Weights of a small GPT-style language model, trained from scratch on English Wikipedia.
Size: 8 layers, 3 heads of 64, MLP 512 SwiGLU, vocabulary 8192, 6.69M parameters.
Architecture: RMSNorm after each block, untied embeddings.
Each number is 500 + 50 x the weight over its row's rms, rounded and kept within 0 to 999. Layers, rows and columns count from 0. Numbers have three digits each. The size before them is the row's rms in percent of the matrix's.

# down: layer 2 MLP down (transposed), 512x192, rms 0.116, rows 114-180, columns 64-127
# gate: layer 2 MLP gate, 512x192, rms 0.139, rows 115-181, columns 64-127
# up: layer 2 MLP up, 512x192, rms 0.143, rows 115-180, columns 64-127
down114 088:534565458561563511564477514517437476442521540590443477531596588574487482501431496545510386501504481580547467439560558455393430422522552535511531440552473535518413501578518520473493454489580462
gate115 101:499546516484510404455538550509525568511584501411501545410491506470441627549561523513492551549429468330529522491529488452534532464511538496469473521440544505406570492588638494492507539527486439
up115 104:476458517463442431526517519519560489499477548459539623527480589516568545450569565458488503488457563463521505448437526488551504556571507578499474495573437527456564434607461465440477531506438444
down115 103:489497498433543526489543535434599455542537447461513447524521446475437410479459500482509545561530540442508492478453452517547466533453498510541446568545419417554539489469559417555475468571467506
gate116 100:486459554424502457511549457510460426436441539459587494441535478554356519549462494454513431540523618456444450473502542482433424511519444599434489527489441412503504515374434445446487531534460549
up116 088:513496512448483458545580480617497407478481530492595522488485468577420580520455444508472482572431570493488552503512581464436464480545537550394414563465535553548562543410468540482507428524523544
down116 089:536493458468598561502543561515593490503480573524473514545588400470535528646549489497525493526472542443561437489515497575504455582495549501435430578489522465527453445505435418540483510480549535
gate117 094:413509496505448453488560494567538532447445440428520517464601473517486487505475521560479517498526511529481498574497567507459557527440516509467527570500526561408535573513540448439501495501523443
up117 102:525508490482546561492490383466522491492548500520478500555516498544461572500502436498458466552400521482547521439475452471572477529566476508464462407506495437514398423473536592529576507440479529
down117 092:503424486508475489483425477557419597458492484528561488464464443406519467351396558527494433491501529517492522487551516511484535474623467478558544433375565496495584419508490566495508485481461553
gate118 098:604433434518362563553514434465480527445525467534464476473444512486488494457418493459510563544463566483525543482587456615514424503532612504502474531472502519508566504469627506469467514582498446
up118 089:427520502475516348452457488569458511531480545498496546494629477461560577546536541474501475456498515510462528460546422414434518547510454442546496498485536461479474576424473520524459552486419414
down118 100:535478537522515473490458480479488584491496549508400496430461421521541444501499501490522385429425538570489465531482510575456447398522433416547575478485611508460566505447595451505545415519522484
gate119 099:499505475556540521540544510558563581454576458484476529462514474540466597458471489552494412463445485500466471474532466524491589530473496397467525433511546546517444450484476543464395436533561492
up119 089:411475501517460521515490507435515497575521419462554496479485507465458510505527492478462547442578552566615556539540481685465523507557474574530499420486486524429507410505509435455501515520478522
down119 094:550560477526436572520446536497445526457507506484436460407499471553553531534536613495508407431446558499485487412502587485414470695543412448558540526471575554469507402460390593502512502510540543
gate120 100:525448479524497482500479506468453569465422459470498367529516605507525450485569421512477552434448436510552476484475529480495501387558481492423501447398524506497505513387412564581422505464505480
up120 098:528555451427539420386464605546466414339537501469455554470527484589415580530495546422512450529563550423595529435533530521490538530500525451433517545543612498545429539527444533470474502546417479
down120 092:491443534596522541555421498533427462476526408500524423534512511522556421462460496526570533489457514469505523461393475538499515551502517505542522546552537517532499507543558491442478470537429488
gate121 099:499414542530499524567498549450516538543435507531445559405493460472489493534496556542591524470506436421461466474563446468534514496562578427545489513440527512490493534468488544515445516408567456
up121 101:430487529461479463472496415502552445502611486506575458542514536508487518500443453532501392490429488488525535439547612513412456526496433558461551488554475523470436449535506393510580463557467518
down121 105:532506636500480499469372398550476525509554462493434514462455509478461499470408493516521391445452497497445440444491529421434472472465467517518534486444517487477544524504517433467451523454334444
gate122 098:589500535506478411420578468486512545537504424520430487486524429488487523489560511466439562588514491467604474436565590570615471479510463580487454506572542491478499438531522446431529412575454580
up122 100:379498465541407539576477489542486506486408487482576550453548432569490421437453473598504647512550548383448473504504577537475571538422521511511527441472563575598547439516567532438526535498464565
down122 103:440592583528480566515419402524504474492365563515510552437478484506474471415461545599493451537473547538461537562542502483518545439526432438487466474512503508533536528485476505535572489480522462
gate123 101:470443489483548527497466470430536514492469518509487468448479520406562570542541539597544506442468395490535475487483481387461516424497401481434529436525448528455435482530547491479446520559478430
up123 097:575436517573497494505455489486489458538459488533501567624517539532437436521520471503530473520479581437429484554516525601597505547500635636583462619475556385526507519514528471571449505514457527
down123 099:477442556489564545428447502509450394425497521519491497398480485440575524484460524500550440498541502442493552475498539502508470457484396486552506493468513580481505476433445559520467609601500519
gate124 099:481554620439445465532504417490526491540418535450430418517552449498445501493547530581471529461576462503495536474589586675547542452415605403456492444459540507543452467527573524451448449510564406
up124 092:472585409514470518510390509427540526477478547525485511518571543520536536495474514590510465503554522443385597458480364426452512584525520562559469412566563564498502430544502461522471570512525474
down124 086:422459520437470534566537558526530504492534417497475481427496481502570512407528463482483515601506510443641536517538534566509568514549513566469508556441512483509538571495490494452475419407511474
gate125 095:422623521521543478443548552537499580456530419521535430530585500557473489457457514536458511561427459581528424449497453537468550513462445412512579544545407453480444473548429566542549530512493507
up125 105:528620592563541509492510486438545552451506526453572457412551469496479509498402558514493563581522585480496415426457524584560496448439452428446433517487550550550498465497454451511430498551416546
down125 097:405487448455485476449497518471540458513514526455489454546461465468554512423547535565526427531478542497569549529619448523551496561476533469502603498577453505538566441458474572511492490494554543
gate126 104:516498540521519580567488490518539484477436492495591497452472498484537427391504563655454456481439598484467530490412359449524437410430457463524504467475534375494477464489507478457622474469616513
up126 108:499555426571433537449453522536539523526432513468464561521500492558514547563483553490471473520424606539485606540509510448481508567473500470532523436518510503556522533493455522442586544456543487
down126 116:487457504463504486583572468488417599471495492511489518519483461483597501491476412418475503520472552530493535528501532440566496491498487579574507507460525465502526353518447545542475597516542384
gate127 100:384547522484431518550590541514554544527606467518428576526550494396434529527465474467497453535438542489530458521486515542528389508589532504453524542620549522474452497512541509505486315467471440
up127 100:498478494506481524526463483455502529501437524567515502571496452610492582520549503533366498484551487442474519525539493533519535447412452513526498443509480450490549451520528495552516581492513489
down127 095:457556510453480454554465443573504494519552476516491460522383514432585517438552522503413409631444576553528502549529576504518446552543531608510573520538522543521543471452495535564478568473510542
gate128 097:563540597489423525532474461496445564505551373513534483496530471556508513548494487459545433431518419524500528534474527422436445437441434568527529461448490465440513451426480633530513521481540517
up128 098:465482485467562446414460509532481445503531513457411496409487453526469439479490515555565526511557449490510460504580487547510466589522534502460535489541426565546493574588488505532475463487468496
down128 097:606490512597617563570502553553490532445507501516518520482475417512522582419536549475543506559447509480649553550539515485441519607493504517528472536484495604441522434509508510525494508541476476
gate129 099:444510501552511449502557494531511499544538459487468476459509452537426590428606553422571516444466481513491531569530408391369527578526521511472582523501512431420504399499508517453583489464473504
up129 092:635549444492516545419442402410454436508415572527475526513417444459511506591478450524507435506581529478488508395484584519619450462416504472528536442564415574543479611494499532477468533545494557
down129 086:566512513460461470487475466514467511477476537534468481462449577491462483414435495511507464530517545448415489505498407511506553468467466504424595494515573602452572446430506517490486599488456500
gate130 077:555487446553503439557552309558488606454372532509587438507518471509507481459491467436477454467461448426648518539488571473527520537503493494553477501510497505506466462443504546485502485517513516
up130 084:570516454504520479585476380480497516511458502527640456493461463453478448480488489413516381536488389470548509507458566502514429555488539535575616449403503459538449482534555534337504503447551457
down130 099:392570514488330466458451439456497479506479521476501487554534637339477539566494499531444499427459508576421446470526422543500534454478460441536513488553465495516527534437504441527519538526456519
gate131 104:462477544580504459407556398567553445538476390524412408435403468503547499470550489539436443522432485492540416492467530527524487437489578515531408556519469464588475498434483571513530544509476436
up131 104:469521499549506510523580470478389462510499439520497478547384441534480512484455457571510484464538558540445578482505503370511415565469485463475492570594520356579470503509472497531520471506463514
down131 105:482564509409515511502436389453507545621485509488519608436552553513489448524543503558428486525400454526543533513541478557571532485521505523546531481534428549545574453460540521534571478522549458
gate132 104:500487523494478486599451480535453504542499459574603588556477483541496499546518605522520520523416535431557507471539566517469485512489543527525491482366429472396556479467437439521561415513460471
up132 104:485458549571445476523484459505468611570574486467506510534451483514558495576481512507566583509487550445571540525550532474448516443552651507515438537486576533403497395512394491488541519521477503
down132 106:486496491470495522514467550491486450619587533461492373439513432502450657491540569491560507547515459487451382503394542550474476505557516471484422475485553501561496599416478430537473433556509423
gate133 103:577454591471516556538545579581504454490437494571500514478497470541506508481567589461524525570467552525573494589582454468442427518448549471611480510522485461376458539573483472551490420474447483
up133 106:495388460477494459444407455465578562536535418498530510483516499491487517605462515571521558490363441520543580452449473546452467514572465515461465546644449539540438499496585534493491540457562472
down133 104:482455550418524593478605551548505500431466546425480589468429498481469519524400523513579511474484530525470465466583509515506462397604504434497583585427649428487536438552503526515412582579487551
gate134 106:496492510520502553539500496552540363545414516516456500559508557516563510482468449486573516444501527593538536550480499425519473486475532474480397508472425463454516537498534545570571461511425518
up134 106:525462503502494395481469456514523501421519476478457489467533421562580563527565476571546392440535533445516544569407406603521491501528499582456583512461417450554509525444458515496450505433576460
down134 104:550592421424518571477479469521474565515550551581524548481609570508498448458454500472474449447471494403523588510571572594494505558514443602479485479487571587509534499477521510498515571577487488
gate135 096:517452564503453435511545590556494432515483509468510483478402572505538506449578517521478426473544539528524512415573542494457468501462452446482492511448462478432399554477519433457530542481463440
up135 087:546434567496479440513616535532524483536545513573539521536375596526462554482563527489509436462454533519482555495540495556445500533464401489525534528477476491410403565487532446451505526493488390
down135 092:436569481486594468517525504404560493575523559437510492523577458519524486654560496454448557467445427482516408497419540544455450548433557476511405553502452446515484514493518442535543423530503433
gate136 108:499539547342439467455492449456527545482615491542545538405427421527523449485597589467460509476443476459482531534507528391447496478527517540538486520526566492465451471496404552492499466407551462
up136 107:524577520450394476486467405532560561531613527551541541473426475509408473431483530504449489522419510488452513491547548500432549481537543559566475579547448465454406511499477606470428473459484471
down136 113:502468565545570502551478449432466508522519472483459498462502482496496434463452538471435527459497548443455462546556488531522515459519649475468534479428517457520457483474562566401550588530459509
gate137 103:595386430577502501593502565587513491533508521470469568510542544482411474505466510550547463455469446474533469497518492587488538503457614484502543526485524447459388442481500529497491513486518525
up137 107:514532470463445497506450443513583519505510521492464467494524525484424550502522510510525484484526585536573468449623599583468456491403535567451552491501511484507484413401351572387458471614573493
down137 108:457463497489349530490539506502516599425468495487472503512513581520492456544520516538509515522473539492442499519508478490441550600474527423553422482525576497540555489450528447464419524521608421
gate138 103:459478454441423431405508541606568622475489519511501369463438494494458543528534508491460573550515464539526491531500567489528539490422515473496510540405524460422576482464440467516499547433434520
up138 098:467498461458440488464584505583575607464448536472474439507459437538419566539509518438457578491566436532554482598517587530610481564487503576444492480523453482450505523467455379435499539495406491
down138 085:528509467555512459523533516418468439541590501454537527572490512492571520602584522472536474448412570494423497450452476571429486545460571432541423514535435509538501509507549496501473510536493456
gate139 104:560475559576550442428446464558413507389461480464538502447477504421394518413510563562554500482522482521496471573451517551499511532417479595503529416475508527512454482482504602481463527509502431
up139 098:533525402585478475545572536394559464525536498438563463538507498556460549511477516490458464569559558560518511465544458545574481538536386457536588514533490458478546527456548485480520429478484471
down139 103:529513476519477525525480561533599544462521431449660544499482484441531389526432593550553501579510506427489530525363476453459508489550514461491493546508474576442468474600516459501501422517487535
gate140 100:473499487443452511500519398522491531469549565563388469402443481524541549526438514627442515394492478423488458487524474441471513436488460479556423512507447460398440444456553416601455508436530474
up140 097:430382472387423538512444448439508520486500451585515535489498485557552482530485477545432550565472501426465437487517541469485459509472506540460401507404463479385416466475569454507408591455467559
down140 093:440582525452535416507536482500543475497431475444467406522518476466385541529558437484584514533562557469430502482546482519506590410476527436543495536548514511475508519562462481572487529431587525
gate141 095:461538450489536548407476529440509554468482415485511590607534447528482497477579472424469512481462451496565395503465506511547468515588464622502487463453522457555526492453506487525556539535516504
up141 101:425526490571577518464475497523426439535525475503542528451483446454528533602448552496547453389476489489540475490419467482489589439439582487539496470516550500463621506527562485539541603450533511
down141 104:483410476590501488450327504532444493519486582480495531418458467429497568503460481548420543551526521593524558463478558504519484539499441404516454399539448552559424560391593445556437583446452555
gate142 099:418454539471481541509462532535553444523461450491492440504465595557561543411456469548502524583480476490554582512631476463439464460494489448548497508522454434412505459437483572450563425494469590
up142 097:472511522601477484510510509467434528501469487427582478475538438546561466545557513485559429453545503575431445504438539401503482538488509469463565448436522546542581497512517494600514562488569426
down142 090:553486447483473507511534573563440460577504466498475506481525537458485435457447513490474558523537604445518485517524466541497446454527478537607591559583504428418520413440520458473521468500520421
gate143 095:475346538488493532529441526521535528504469477444526447505572543531472567563486530568540542404545483522493574541466456638546584425535529413378577454475492576568507439509516490539476483479523460
up143 098:539465568518451446510461514502463541532538557460533519518487466454559581520494669498491483474480430532530504477565510422585549526469478443542473494486536518488524499554573533513504491452465475
down143 085:461530509577511503486538459587591415491495539494534515551573427512451457553516532406509520554497518488505478495583458550511552415517494528426458471531417518486533474415481450492455541578487576
gate144 101:554439481501435457416451466437552574449482481544415560607500518426572588551480563429526490542558510560552466524454620457467541482495556628442537501654482544496492482472447501478556587493407453
up144 103:534467474475437494563457462552499426460481576512433550485442494454453535497526511515480536518410479537525413510599517526580476467530469631489609504513513500494538484517545514497523452428516496
down144 102:612502428446460519474501560494476465472522504500516498577498438460524549548498584493504543474473516479600463522498483475505595476473484518556534564532512598461582480522498448533481536491476480
gate145 111:488441549439368596472538560466453538460426516515486557474437431451478440556496444474483423542436532506464392460521443503377518537504506533476417551560488564497510520490521554455524587426561440
up145 113:446468560504463599446508563401492540501520514419528531497518427428515481551476507452501489511499526524485395502583536537489476532477517563548523491474538524456497492512594449479509550522576467
down145 112:500632535438418467528617504567639413504513449434540527521600419488483528603460555537461497483471457496581525660493450493508495426477437594496485507606563558518484553485474472450564434470447483
gate146 100:483438507391462445522408541527509548413500461538498523468490529492531598506459522515464420496467498496418487523479540491484556513493500524471557482502512491535437466499541483548512452467498491
up146 102:530467443502597439529478474541540484531399438524528531581516413519430531521440439443474436466434546524398521547450413496422512459538399530507528610488564509537565488454534490513513349499535392
down146 106:454537488541519532494580429484462490549543476494560532424461511491584481582450542519399448446508552548447469558462529510523497478581509599483491539501497490541401478545412447491436545648502505
gate147 099:523489513455451449447557441521507524556542534430477505550458564527567532477455598592535513498508449463563443457498570476547527446491431533534488422571561569564497492575413541576561532458451459
up147 100:530510488441473475477490535579620510500411577547550527532474548499486533457486448514483515582472500502535550455462471536511589483502456551566595541592422467558554395513476475556480456451467500
down147 097:495605456432388536489434476437546531417569519449465492521496536418509518415537530447454491497492457596309520456532446511448580560541470501508522526482413519536482476496449454561546506553490504
gate148 096:521475584578548517411483572477487485639533536476476380520490478505663563509470460543531400504544465520474416423538420528512519467468571449542533478545454564479413457534437597497537591494452492
up148 100:437407502515494544551428520498479497403486460595560551483495542467477415386545510542567604464453533481471556571490514504519472538542582575449522483428436475457513414357554530489396536508483560
down148 100:469504487496419485498466478539378495523515464510498551538520557534574478339531559611551450455501474477494464483505529482508542433538411479670414548465436545512524452560516451542569534484486458
gate149 098:489500429578492516599428567523517529532551434496512622491525466524473483472514547534552508553457543524448544502482457523432486465576471539579402552533458529470551525488457471494589429436572492
up149 087:574530534450464521472579442429559497447489501498570411501495549452577608491523417506514513490531493480572532436454539488533429465459422505473533461420545463569502480526562587498439555514444462
down149 092:549500514476465478422438412568399509486496449469533447527510534504533434395443399568532379537454556495491579577490535478460544461473538502474550501464496539491549461464458493564530552495516537
gate150 096:441561499484473492442433499493550539498451421613500520552449502552509490472522645519423526544381510468568408384522445530611536456440518520550444453482419529527397525537570519532485521458521454
up150 092:502517532505456417511462517482545548430454460602440557625467508530451552487479593553446500556476452490573356404548361435525532434483534467548428412481535542430322589516557532504522568482519471
down150 080:419530535468471564564561534513635453577554522465550465484489528540478544643562469459512536464457546498480544519433585504493492494471495508527509564585449474467538519517490474524497354433527538
gate151 096:503489584580542551511457440490480465477467567503526528480507426468575435559536516508444485427477548441441493415397467489562481488499548512460385461474596536515448506401425364480514505554511421
up151 101:397518523425510482499541457483475484471535434386505625469550527450658469539623500537503439481454528453535497416456538499573550549494519415559448472503482534572528562425418486534520464502485491
down151 107:402495449503504497476481539556588426545637481521467542503501552496473540523590427540479569512440598420543419515496514415566495447524520603477376576518422484485548576560510528537497519476476484
gate152 100:503479478485460516506437494599475513477502544547485316458538489561470633512572537498597550511524560460486524507622433493521516485412526498489497534460464514443558457544620473569497515464409517
up152 102:534443494477449512429461472438463431489550438510455428470528574551492496531464552482499482515527491387590549485533422473389457502453547567529487602445435461424561596523398448490466502480511465
down152 097:493517510436509515547499457592467502445550459476475445442594504467510509456602424472547496481534481536471483513486521553518525528508468453502485523453403435486445518511536385532414499497478439
gate153 113:602426486410536462492522406573431413519495560568532515513450502593502603515523545567476484564459553459522564525570507393523535466517490458502537501392456474477490450472535530497471405453491479
up153 118:482471500511452582496527521516593527513521469545523430517476451427497503394486507556493512485557481463486398473402514494481511519524485514450556466506513490480499488441500484563495588552480464
down153 116:505454580522514465588570566554448500425518472536476495468548595467444504518556500544602429546602520516639573460530468426473494532477533425543520561530525528592442414541574552472536462553539517
gate154 089:452578476505474497493482629517444487474506518493487527509451460505512520496495523503497424544438610507421495410568508482529516593457580494509475457528470429546427434432483487418564497472599445
up154 088:410513488549502501531512611517496573501519520498491527445542513536539509530498526469460454505520591563377519476591535373539475554436596474502510455549483452467489439450481506410526569442539428
down154 085:490520507435530534435540491441612562523553595405492513544449443561479526615592505443530618452474475494488486505574529493501464432461590457555404385507477498487539510471478519455422452503552516
gate155 102:512535521499454509469490501503541440424488547609528498450496486354518471504515491529476491510481469500550547540486545516484496496405460492482509428466532542441502488496502534498549511391431539
up155 104:503551432447484515463469514517424473487542458593488524475456474317513445440563614525527526500474494472484506527463504449459571620441517559483481377446584534513492365554464486484544482428467533
down155 107:499547589505531449410491619495463494509500529480430454497503487438474476431559497519501534422526502553581525491500473515444428379450498447563488527468582508555497474505460443474519491600433453
gate156 094:439501531488540542563412449434505473520498556508460451412588542432481495498483560481482619465495562526487492568503513464520485529601425495611534576478584521513484460514531482578559493462593576
up156 092:538582561393498411534396455483458509530571494473478447509564546564465519500517502500515532511483427514452464488473534584431484457483548463484485577576523591542390523573551461567430403463502534
down156 084:407493497549371567507568461566578550541459445396498443502467478481504512544605456520473439486518482534504539410458479483511526569396556422440480481485489536493519564508491444479580522490515528
gate157 100:466507512502479500542541518446404496460465515518503445508534553454516429490527457560501587493538541499517533580501524569515531573470600584484520385408517469563502524414494445539484535510510562
up157 113:528546520519445457494491432539572499594544472497419509485445493518472543503477497459528492548488458468550444515517501537511507490496437536499418543553471485468501511627567561514521460522448504
down157 108:482497438443497510499602458512474499482477501465559484653518493552453491564485452486540524467414428451511515554429468483540470446524531477541451414509448492514462476518460539541569435439549507
gate158 102:382482570577529504553537569557493478535493480608552476485479488490521555495462507548525458406499479560484516487469420531526523472499467614465503469375483574517595487495558516607600507452489524
up158 099:605507418479468482465533453453482519492461516457537547542487557564547448481500480452463545516467532509585466557538564459447485555567516433499492489603519448458487416467491502346451557517468420
down158 103:462460532539601564534487472475514439476489427440448488573447479544497478454543530452596530455396593517518466513503528575490512439475517565512473545389528504402541485513475535488521531449398501
gate159 093:499527480467473552610518477467423494537525491520460490469563500445549424591467546466526571421507539480564419482559499546475548470450494500403539461463457551542592464505628478441428521510519503
up159 102:535432570525465533543425414403506484550559442482446584502537497430585481627478565487505481410499407560590524546528511470467480501429511468528485474517432558559558538527560502562492494420522463
down159 089:559503542451438433513625554435566553619536510574436472481498448486539494676515527486451484492525598545498484455525498385492548532474558492541494470633491391473518476412481474477474446450475483
gate160 103:526537493573496504514506515479513435459413504517476477519428549494547511439485513504525397523516550519453453459563447490457470563553525444531471480444503542514515575491462480482568536476510501
up160 094:509526493578525578507524592449500499504443507472459471549489522537619554409507540516565409518449588477426429476565500478493459634561497463523491465508445516489505514467430501529545522525514549
down160 087:453491517421481495584532496459528543557509465450538529499492483579473476646520518496503598511458481516473454456409539601442491384481520505458449536531512442480477460573578506577462385515531507
gate161 104:475416465532464522470499487505552468523463547511459518486503485466508546534440423498471490496514507539559504483466533496547456536547569493469482476469580488504533548570417493496502502589441565
up161 101:552402562474494496513461640452481506459428477570474416524495493497508587387477437512537466519468546606448463532492459598576498499537496495531471476583506535429645507476501546479501568546514501
down161 099:421497528500582545473574563542532507452557530552521521562475595546501526480454483460545478443557532503516518485488562466466567533525419557497513476440404525562488525513466652521582554461506487
gate162 100:420483498428554474500511447503465480521597525485489494425431452533574546487522479596417579585551508484516520439449521493569435472557449529515536570402504454507473486516434481545507499493370545
up162 099:401525513445522524455474483489476467356574480434554502517501548478478488456497510487394445504548491505629489440573543527593491489472486533519533483467499462500460494480447500441520499509592451
down162 098:466501566514547488434445466459523498528395502499480469470419612376456415519471584546471538443509455458578551548473418458547500414550427475516501516478493439585507499548492503439441544409520520
gate163 095:530475530614498497498449457536575473510494521554498547449516454398484515556413477492554430464597533550524519468548415568487586493463437480538520569447547595508577498504423475577476439509490463
up163 100:434505487551518506538484519481596490445466578464557530481479537447593525501475447542519505482545563573498478469480469533468506509480505468550524442409514554537481483562520518459438411540509556
down163 094:499474449508556546544473430531482569451515487473459477549531504558495501483513548543606479480409558537540537460529483522461511504493535523475550565483557571484411587441475520430562555516492546
gate164 101:502532536453505422504467499545484497478574538535532566534527472434547479535453445532458487426466589491459533501492414551506563527499459587565527514526522452510555414549585451620492485511395572
up164 095:502469473398501515512544594494494518521546387508413502555540484476406486462473494510511509533502435520523473526536405522539488493520451456467490465550450486407563402410480599555496544503499525
down164 094:505498562502545481488450472481492493550430442436536535484476387508473491511585493492509498534433467476525502563539482560442461513409510535457552580523527466504540472452437444525481546590537560
gate165 088:494472496449456496599442533514458501525485425535465521439478475517597452486481563439520490422482568513498536453495522593451532467466527623613571517493506568520463470597567521486390506485478445
up165 080:535447452473487475558425468548458528487481490583497503431517533508547500565499552532511529458440422496488532430474430549533449463494535593538514539456520557480500542552567512531476523475463446
down165 095:461512487440379480475577501468542535569541459466527489548493608455493520608511497533413504452543493601391556449431527486525574459422506457603439446510428497462411524532479483504548512470535583
gate166 099:484444474472488530417566527547505460495483423541505471538421427426499490475469542595448483523514465510496511505452612514479484534558478443495464454443475580511478435526498535535535486501486555
up166 093:475450393389527468569432503433464576509455560490450370531513519523473519516566472441509454423494510558409552469598413560528405518458556459475523527555420362501476445532603394460440493535540525
down166 101:486481486562555493540493509566439527543550502437435385489475545478441405475449556494370444440535516577563466502554577500537471547454495412498532463464474537452485473469397513535472476527510483
gate167 099:606493550476514423613591607502503513420488492586466551540515416508521464540525422541580498495517490521436481493481496614515470540555580475437515530487596508485506454538460435549432510456610422
up167 093:500496548551578352436472538455490443513446439397561466522515375564559529487601440500423505550491421515483564480506579559517428529529498472502502452497475460502395562434440508456464409546496479
down167 093:491628581428460455437495522458454448477568503447591455440513534452514509532460463513536491444479507564450589510447433460503446568445465536468491443543512394461535543529511525432498555477448553
gate168 094:568532505604547472441511497572471471441533450551592531537521503509509501474480499564361489557498453514485467455519483493476491449437632443518520562404571574541553488497418526553433485380473506
up168 102:485523527441458547520438468439446553538516553467437470507516472510398522505454453506554581468528590519443590528481488533500541527590384488454507458608484437458452452489509582401561468603486485
down168 097:447517513604512479467479490615512538496506494591484460518448570481453435406498567483432480499481528447534445502539517480514563530526484517453523494535528561418535511424489521411496536493466420
gate169 101:505620499573514555475392572471556524475485514537519467487473609420394426556452469583455384475429471590601437531413463482532565481482430519453501596517515468556555508481507452505475535505488501
up169 110:480513561571455434492496490403463438472479516390462519433476589459491440532421407482435475537527478475516542559422442398458380392536489436497513561455532458488455467534510555539534583549468481
down169 109:462603504561419459554529583464461506477497549390517496542393485457471522531513512428506527478550542480472521464484496522493552514530517587473519550599399532492540456519444505415609390441450448
gate170 091:507552492489514531484434457503513519557544435485498576495542568421486497467493516438440444503516512517537526462566527456423423536432435457570537513476499449481564519532616562487467411551585472
up170 097:547514522466513523490556456545520496456428491516500460477510480572486548565561494520517490504439438460437476597428437505514510466569502543437483562525477488496502492401384499557543552430436518
down170 099:419569530505469622478510492445478482521560454552513480556587570498580512447585532505594448537418505441552555546530524631551444453500483489496425521474472472438489522568486592596514445566400571
gate171 114:521539588384486508435490414536523523491568517479423493472499549527504570561523582511569389509472515527427451466560601531569529517433504512476584478452507534468516473478532554486433500550415440
up171 108:520518551493510508518479509535527544560519589511494531459428575431506471463438491632457442465501519435501511554489456537553448564504415522477535476507428458360564575487455429497467562497546444
down171 114:503493515524427441527543481523415458515477389421473554472574408501488445378506441582518495471602541570392505507371424520477528399441457536559507511494462523512446409415461497663461549519523493
gate172 106:534442520577397479580540446385524524506518516611496509500403546382525516475488573495513517532494474525456431517517504448503455534496456406508527480433538488449508526502605460621479531547434524
up172 098:504451513495496486543523473397583519494452474537566473591491459404519564475476499522516481550525453574448454546483497478549459495485434503433545438411521504437490487471518470546495542580432480
down172 094:481558505561599420483585505502501481496546545482467488569499483532538520604596534457472575441532544510505414490512525468451485484505489483500467525527604449558524532504545484469447514498497532
gate173 097:421523437508501550506480616484582475481476483504553518492455495529563519536424422483507535448560498548468525457533547466565546492490586528469483457463449505516535540449404479510434531526406425
up173 098:521462593513474556546515457505533460541580521518514504531482545492493468521511568534492483515495525491448470519440512561461394550429405460550508575575499559485493532449517556580499531618539485
down173 094:553558434487466455571457537426403541436534533481490404498449623445509434441521483554515464409555472500477477575467547505495529501543489603488534500451526513407561567494482484486515542496496523
gate174 096:537520531440525469434521515335511455513484463427452475528539525492574564512499483414570462454529633531543492480506503419489491585517500490403510527546564495470509460470513467484585614553484526
up174 103:449540568551408634505544470524578554571439452477502426463492511502496515536491470522406506464483459531503528564557549508543482429492563466492511556509491457436490449453522573588467480463558397
down174 097:423427428460439491510486471537521496515459427566565525464424626380575502463378510491477440520582395452420445550510495395547524524433490509499511486409439468514509550502528500435517462532493509
gate175 089:504529521481496373528533575479546447499492435525596468437563480497426448545549566488457550490479517485519471533471435433411433586475560560517527540505462437517487508528517420441537530422512424
up175 088:469442498488562412509500536593433486493503502545550495456582438511480493545471571481456578581547528460494515522454427409453446571426572564448468575466456394516582454444497475488568494459533453
down175 093:426522562518544518513553571477559429535552527453472533553492410588492575610607501442555560463427416514541467479461515493541467573486517496553416499589381471501439523508537447514472481566521500
gate176 102:534434477518458497459561354570453503513542498496473583508452483620380468516538497536487506547565466518491539526470528513441521517513538459563475608460513447496351479456458540547407490494507518
up176 095:486463482594492515539604436554440542481548467565497571535505557524503415416430502460639434477444466560514453537527375499544459635501435490530569536545456528418496519451490502487534458553531549
down176 103:534541446480486504447528505495510566536510529558472502474468509529437526506525476520505530438500562488505585542511519418430515532471416431534484539485472467529540518513502519510514491559497557
gate177 092:505593539493399471485597524542452584471483519527447560529443427597427526583442467461432496615448578492548445484530500435481470523527513490523448503532483532486528505459482515479494489586461458
up177 097:487599633539462501512598499507463497466462495534481529577527525607414555600498451493506479607485516489465557475497525459487478422509590436531465502508515509492485521487453497513535432526445440
down177 103:498528502441537522465540554514526353435432616367601438481561554603542508461534488502497451488509503549583574556471420468515495529454495518480558611445542564486471444496486502398457486518558532
gate178 113:537590548462558584477422501479523531517415524467478496560447532515521548512483479570461459538340544570519494488498521505441478401458493557557562399473491472539470466598511483453579535480554527
up178 107:586456481535510587420490476427570434547375470522492408518507607476462480574437528511446470458377507542525483491505449525410474422453540521548432461368542451415501450514468488550536537494501452
down178 110:487554426487561455541487535432466476502521530458487447590540365493478532493461391550525513528479524559597462449539542532447443464466535590578517533444522634540496475577574523482536436433502535
gate179 103:478615446520597519551506473514553475529509555539459520561577510448606483471570530557562458464507458461491548492522562423464572420450473423548503423414596448568495531471507530457553518517438455
up179 100:505458533509419463469478468511472508488506584475596533490411499534401469551447443473532563585586431530560552471465427586477485520534573565553545541508435521534491464451402491534425524475471503
down179 095:499535508551547443511455522516486444442496424424533494420456437574454502475416498545501505435533483515522520515446557565476444524410522533496476464562508510445484455477470472573459512558566410
gate180 094:503532454466523494533540350534485534507426518506416529539531511513588532559534450440492461420527405536455494503477588537543425484523547445455544483535575440495513507479592592530431505532469426
up180 111:429426518553551497482482472463607544460586524583520463453531463445465462450488566567510500551434578475515451489475454458472560527501492512518506449515456528578492463436391457489563530499510586
down180 099:496525519478556534449490632561436461450463457412480535488507494617436538448471469521569556503571506429609451585545543585541519449406544483459442526485487524501527518531460542553410505502525415
gate181 106:526524471478530478439536496509434455464581505549452621450549510571553500434531406533555429425456473484497517467562552487404498571498585560500487398505487488507461465504468500537499479466494542